config.toml
n_layer = 15
d_model = 96
n_head = 3
n_kv_head = 3
head_dim = 32
d_mlp = 384
vocab_size = 30542
activation = "squared_relu"
norm = "layernorm"
norm_place = "pre"
norm_eps = 1e-05
positions = "learned"
qk_norm = false
attn_scale = 0.177
bias = "all"
tie_embeddings = true
parallel_block = false
init = "normal"
init_std_qkv = 0.0679
init_std_o = 0.0843
init_std_up = 0.0972
init_std_down = 0.0972
optimizer = "soap_variant"
lr = 0.00794
lr_mult_qkv = 0.7
lr_head = 0.0123
grad_clip = 1.0
warmup_steps = 200
schedule = "wsd"
decay_fraction = 1.0
decay_shape = "linear"
final_lr_fraction = 0.1
batch_tokens = 65536
seq_len = 1024
doc_mask = true
z_loss = 1e-05
train_tokens = 357500000
steps = 5456
dataset = "wikipedia_en"
Each number is 128 + 32 x the weight over its row's rms, rounded and kept within 0 to 255. Layers, rows and columns count from 0. The size above them is the row's rms in percent of the matrix's.

# layer 8 attention query, 96x96, rms 0.068, rows 37-53, columns 0-95
size [ 90  87  91  88  84  88  81  81  87  86  89  86  89  89  94  84  82]
[[123 106 237 119 113 102 165 122  93 153 139 123  93 190 120 145 143  83 197 153 154 132 154 142 147  93 137 116 192 112 137 106 129 157 140 119  87 175 119 152  69 143 124 123 109  85 169 169 139 120  75 159 176 103 108  71 134 129 111 110  80 129 173 127 148 162 166 109 123 128 123 134 140  74 126 157 141 112 137 173 133 152 165  90 108  95 120 184  67  86 176 140  95 175 104 127]
 [107 126 140  51 103 107  84 155 102 120 136 109 117 154 145 108 159 129 118  92 119 116 113 116 107 108 104 145 103 163 118 100  67 189  97 113 115 195 141 150  98 122 102  67  74 152 123 105 236 122 151 155 140 107 115 122 143 149 170  56 157 208 116 155  84 171 153 147 137 156 184 136 146 168 145 162  90 126 117 116 126 126 134 100 131 108 112 126 185 125 144 195  89 104 117 119]
 [139 135 172  92  74  86 119 117  96 134 113 152  78 110 118 118 138  97 121 122 126 124  80  96 144 115 117 140 102 129 113 169 175 169 139 179 120 176 129 121 201 168 159 129 148  97  19  98 164 101 152 131 150 159 155 133 125 104  96 143 134   6  97  87  80 118 125 135 101 129 144 121 111 200 140 106 146 111 133 114 138  90  79 115 116 156 131 163 121  77 156 150 162 132 134 147]
 [123 151 132 107 166 148 124 187 117 160 110 182  73 121 145 111 148 164 102 160 125 127 136 121 106 129 145 125 120  82 163  57 132 146 134 155  80 165 108 149 142 157  93 144 145 146 136 215 163  90 120 121 178  96  75 123 200 174 179 135 129 136 128 146 124  99 150 199 144 145  94 132  91 116  85 180 164 111 150 185 113 147  53 150 115 111 160 167 119 104  81 164  83 130 120 124]
 [ 49 166 145 153 143 129 120  98 138  92  89 101 123  99 105 178  73 126 107 137 175 125  98 102  83 110 121 185  82 119 144  98 163  83 110 146 138 100 101  45 177 120  71 113 110 142 122 108 133 129 143  64 119 105 162 139 102 142 171  46  75 142 175  92 144 144 113 187 118 146 140  92 121 176 100 141 171 158 142  84 109 147 167 114 108 117 147  80 143 144 149  98 135 136 151  97]
 [122 148 130 159 190 154 108 108 112 177 165 131 109 115 104 145 150 139 135  76  59 133  99 118 116 126 143 118  79 110  66 114 115 172  97 157 153 189  99 115 109  85  96 115 104 134 123 107  93 166  73 150 137 159  71 153 148 126 100 100 101 187  78 178 133 108 143 142  68 149 143  90 139 151 105  70 137  79 150  83 144 118 141 130  92 137  62 173 138  90  90  93 146 123 105 195]
 [154 105 160 131 119 104  94 113  98 137 132 131  44 104 139 160 123 167 163 148 121 137 126 174 171 165 150 104 104 133 174 184  66  76 135 159 119 123 160 162  83 186 126  92 195 153 111 137 128 139  80 132 140 160 115 126 146 112 104 128 132  92 162  93 204 119  56 139 120 127 143  86 155 138 162 102 138  50 163 142 160 110 143  69 119  93 131 134 179 145  78 108 104 169 123 132]
 [107 147  69 143 152 131  87  94 108 177 162 139 106 162 115  68 193 184 126  64 149 170  85 103 132 116  93 159 160 136 118 149 142 143 149 148  67 156 118 137 133 100 186 114 192 152 147 112 140 114 177  93 115  85 167 130 115 124 102 145 129 138 136  49 131  61 116 123 129 149 189 105 169 118 126 191 129 136 160 106 158 166 125 126 175 129 134 127  95 109 113  74  71 112 140 152]
 [141 165 124  91 168 123 129 214 103 135 165  61 146 135 103 149  99 125 116 147 113 126  64 104 192 157 126 110 146 109  81 155 132  96 160  95 105  81 211 106  98 134 178 121  73  89  88 131 188 122 150 170  97 109  84 125 114 110 157 166 105 114 123 131 144 143 161 140  69  89 129  82 114 107 108 155 143 183 150 150  95 137 155 149 145 132 146 145 136 144 203 152  84 109 154 134]
 [148 106 117 151 116 100 110 187 146  84 139 117 113 151  72  98 114 170 112 185  63 112 107 151 114  76 144 139 139 127 123 130 150  41 110 102 131 140 131 130  99 101  94 125  97 159  97 122 115  53 167 138 128  84 151 123 141 113 147 108 131 115 154 152 130  98 110  73  93 112 138  92 132 137 207  91 151 102 129 149 142  84 141 108 126 195  66  78  61 179 165 122 157 148  98  79]
 [129  87 108 142 129 152 148  82 103 142 123 140 178 131 163  54 123 163 130 140 132 154 158 174 124 168 116  83 135 106  87  97 180 197 140 149  72 110 134 101 109 133 112 136 155 105  97 124 123 139 158 117 102  58  53  43 154  97 130 105  91  96 179 144 123 155  52 139 144 136 133 148  94  92 144 113 155 159 153  56 144 165  96 142  84 167 114 136 148 142 138 156 158 147 156 106]
 [127 178  90 108 104 125 122 137 126 111 140 106 110  77 100  94 167 131 121 116 148 168 156 150 111 180 176 147 156 113 129 151  98 146 149 125 138 164 176  85 113 103 121 154  97 202  61  98 141 116  52 106 103 137 118  50 197  84 186 106 149 110 110 157 123 124 124 170 130  68 154 128 108 127 101 188 164 126 112 147 122 107 169 123 157  80 109 133  73 135 153 135 180 133 179  92]
 [138 120 140  94 139 162 110 139 155 147 120 158  44  92  98  83 149 119 117 143 164 119 202 162 122 120 165 108 193  97  88 117 176 101 134 143 148 102 117 144 115 120 133 121 135 122 158 104 123 140 134 140 143 126 154  48  59 148 128 156  33 148 110 107 101 123 114  98 128 160 161 154 125 118 122 176 100 124 147 184 120 164 114 231 106  99 103 117 182 127 101 144 158 160 110 175]
 [167  95  81 191 124  81 121  83 145 185  98 117 105 141 130  89  82  84 115 126 129 137 112 129 117 138 152 116 126 128 147  74 154 152 134 186 148 136 114 108 149 172 154 167 107 109  92  85  89 128 136 140 218  61  96  80 127 147 120 144 122 130  98  96 127 157  93 142 176  90  81  99 146 174 140 187  83 124 132 131 103  70 158 133 195  77  92 101 138 120 123 153 104 143 131 176]
 [ 78  89 177 107 107 134 188  87 134 128 124 148 120 129 178 128 123 138 137 157  69 124 106  89 118 139 148 126 150 133 175 110  74 124 107 145  94 158 101  74 176  96 147 106 125 141 174 156  93  93 113 116  82 161  65 126 118 112 124 162 137 125  81 137 160 117  67 147  99 214 131 126 143  61 175 124  68  89 166 103 127 133 129 168 107 149 102 134 113 130 127 129 131 177 220 119]
 [136 106  77  72 169 142 146 168 125 114 111  94 143  87 156 156  93 109  96 137 123 131  53 161 120  93 123 134  98 117  72 160  78 165  91 151 116 112 112 145 161 148 160 187 144 131 127 133 144  77 194  78 108  87 188 100 125  51  76 164 163 111 145 147 152 167  85 149 119 109  98 117 115 160  83 143 159 172 116 135 146  70 125  85  78  92 117 141 141  85 112 146 102 116 140 115]
 [189 135 126  94  84 153 102  96 127 134 100 150  94 130 160 108 155 132 147 133 164  86  92 139 174 129 187 172 129 150  99 148 128  67 149  99  72 107 116 193 134 112  77 189  64 118 131 134  83 164 141 117 131  78 145 182 131 107  67 120 127 109 124 112 153 153 172 212 189 128 171 182  91 144 152 100 127 154 130 146 152 141 108 151 109  87 126 123 162 112 137 144 136  74 146 162]]
# layer 8 attention key, 96x96, rms 0.0678, rows 37-52, columns 0-95
size [ 90  90  96  87  83  93  84  87  92  87  89  89  91  93  96  92]
[[109 143 204 127 142  90 147 154  62 165  77 117 111 170  87 126 127  97 182 171 140 123 163 119 153 123 126 127 160 165  93 127 149 134 119 158 114 155 113 151 143  59 160 143  58  41 108 133 129  93  59 168 146 110 134 106 161 151 131  81  68 118 171 123 150 165 151 134 127 126 134 107 115 101 143 177 118  99 128 148 175 153 148  84 114  84 122 194 108 122 179 163 141 111  96 135]
 [129 157 116  91  75 124  84 158 146 163 123  74 101 146 135  97 134 121 145 103 140 111 126  86 108 130  79 151  97 172 135  91 115 178  55 147 108 194 150 144 117 141 117  90 104 170 133  99 221 115 162 125 108 127 126 106 144 153 124  81 142 186  97 154  74 141 122 172 142 159 184  88 160 214 166 173  98  90 106 134 106 121 122 132 137 121 107 131 162 115 133 190 141 142  80 142]
 [119 188 202 103  60 100 143  89 114 132 141 149 126 126 143 105 166  96 146 107 130 106  85 120 140 129 145 113 151 113 128 207 123 168 147 161 101 170 131 150 163 153 155 107 130 151 103 124 137  88 107 150 171 197 117 133 119 140 134 132 195  17 116 109 102 106 104 130  59 136 152 146 111 132 125  58 164 173 144  95 123  75  71  83 118 135 132 113 134 105 118 149 161 133 159 112]
 [160 145 133 108 143 103 113 134 102 127  90 167  61 124 166 157 129 161  96 170 157 113 161 132 120 137 146 156  83 129 123 142 139 113 104 186  98 157 114  98 152 128  68 165 123 158  56 188 173  68 161 105 153  67  91 162 173 161 183 124  89 117 128 160 100  90 154 202 105 149 129 104  80 112  94 138 110  96 111 179 144 133  65 161 138 102 154 152 147 119  77 133 109 135  93 126]
 [ 96 152 177 157 149 145 112  76 140 150 127 119 148 126  93 148  93 124  89 123 163 135 116 126  43 121 134 121  84 160 206 145 119 128  94 126  57 130 117 103 103 158 118 128 119 179 131 128 119 120 175 105 141  96 141 141 117 108 154  84 106 123 162 106 184 151 150 180 131 122  96 137 163 172 117 120 191 144 116  69 103  77 210 106 101 101 154 110 180 118 197  99 119 120 182  87]
 [129 148 107 120 178 153 129 116  84 152 162 136 120 118 131 167 158 132 147  69  82  98 100 112 100  76 106 113 113  86  62 110  89 168  88 145 185 175  59 137 124 127  87 104 106 183 125 122  72 180  86 116 141 111  87 146 140 152 155 138 153 165 114 141 117 105 156 147  61 175 126 162 151 145 100  85 155 108 138  94 146 132 175 137  97 129  83 162 153  97 137  91 126 130  87 210]
 [102 129  94 123  80  90 134  95 107 129 105 102  91  92 140 172 119 191 169 126 107 136 155 165 117 160 152 106 163 166 147 172  77  56  87 152 128 149 161 146 100 163 112  63 147 109 112 155 100 164  61 157  83 139  95 109 161 150 109 106 126  70 164  96 175 139  79  89 172 149 121 146 156 131 151  98 156  96 185 159 167 135 167 114 101 131 158 122 168 140  88 126 126 180  81 131]
 [113 136  74 117 161  92  84 124 125 151 175 141  97 162  97  90 168 168 137  73 114 188 126  75 156 127 120 147 174 183 156 147 153 138 135 179 101 140 112 143 120 120 156 101 202 136 120 101 109 128 149  83 116  91 144 166 111 122 136 152  80 127 132  95 154  63  82 127 137 158 179 122 163 140 130 205 125 147 163  90 154 144 109 104 160 184 124 132  64  83 120 103  69 108  85 151]
 [125 188 107 125 117 119  90 160  97 147 178  44 128 142  86 135 115 130 110 182 119 146  66 102 160 151  95 123 110 108  73 145 104  73 188  86 146  90 178 124 125 145 184 155  54  94  78 157 196 117 143 163 109 105 132 117 127  73 140 144 138 139 124 119 158 136 127 146  61  98 124  78 132 105 147 149 180 179 120 172  80 110 110 164 133 127 130 116 158 126 149 149 113 132 137 155]
 [155  98 121 130 107 128 124 180 169 108 145  87 144 141 113  68 138 152  85 172 110 125 130 148  71 128 146 126 163  88 117 107 152 107 121  62  79 156 129 185 110 128 127 114 108 172 131 144 120  61 186 165 127 103 137 101 139 161 164  81 116 111 137 130 129 112 162 102 128 110 108 112 108  77 209  48 122  94 178 146 185  96 160 121 130 167  73 104  72 178 159 133 172 130 117 121]
 [125  70 105 106  75 160 171  74  93 125 101 159 154 158 153  90 161 114 135 116 167 130 117 175 160 139  93  99  96  68  89 101 192 157 161 148 109 105 146  87 125 127 111 131 147 125  97 100 144 115 206 130 106  99 111  61 131 129 144  99  47 145 195 133 102 180  64 157 157 126 153 140 116 111 127 123 142 164 136  90 169 176 128 136  77 146 118 173 129 173 153 144 125  96 139 135]
 [115 176 105  74 119 146 160 109 140 110 170  79 118  75  91 103 172 124 126 118 162 129 135 186 115 162 148 141  98 112 105 116  85 187 171  90 135 165 139 126 106 125  97 122 147 176  88  99 153  97 127 113 124 158 106  37 167 112 149 100 178 133 108 131 115  88 124 166 133  76 107 108 113 118  92 167 131 150 166 165 170 176 195 137 196  99 129 161  83 104 148 110  89 124 180 108]
 [161  91 131 112 151 128 110 130 141 124 147 183  48 106  86 125 180 110  84 158 192 125 210 165 144 105 140 114 157 128  98 137 154 119 118 156 130  70 131 165 125 100 154  92 102 177 188  74 109 124 124 143 118 113 116  88  70 135 117 149  59 141  87 115 129 121 103 140 109 149 159 178 143 127 105 176 121 144 149 123 172 146  94 173 110  99 112  99 229 122 114 137 158 142 128 160]
 [220  88 136 204 107  88 103  61 109 181 112 113  71 124 151  88 113  87 122 111 154 146 131 173 111 108 200 127 138 121 156 140 147 169 130 173 139 108 121  52 106 164 146 133 119 119  95 106  86  97 113 177 190 118 103 107 134 138 144 138 166 135  98 113 157 154  77 134  94  96 117 121 121 158 129 156 102 126 163  91 156  92 141 122 182  95 100  63 145 131 139 126  82 108 114 141]
 [ 83 119 131 114 121 148 187 109 105  96 107 156 107 171 190 154 109 121 114 132  65 115  95  76 124 150 156 149 143 124 174  81  72 126 124 135 105 145 115  86 156  83 119 112 125 141 174 159 100  77 122 160  86 153  81 132 147 140 131 173 103 147 116 124 135 108  59 105 136 219 152 154 126  58 168 145  87 105 173  82 137 144 153 163 112 137 115 165 108 154 181 161 116 165 184 136]
 [126 111 127  99 158 145 106 207 121  80 129 115 152  93 151 152 118 102 125 148 115 106  83 163 131 108 118 118 111 117  94 162  73 182 109 124  98 110 143 141 155 186 171 139 153 163 144 158 120  65 145 127  98 114 163 126 154  67  83 154 165 134 131 160 166 161  60 132 115 140  99 143 165 186 102 131 151 216 136 149 156  82 119  69  85 114 108 114 136  87  74 178  75 123 130 126]]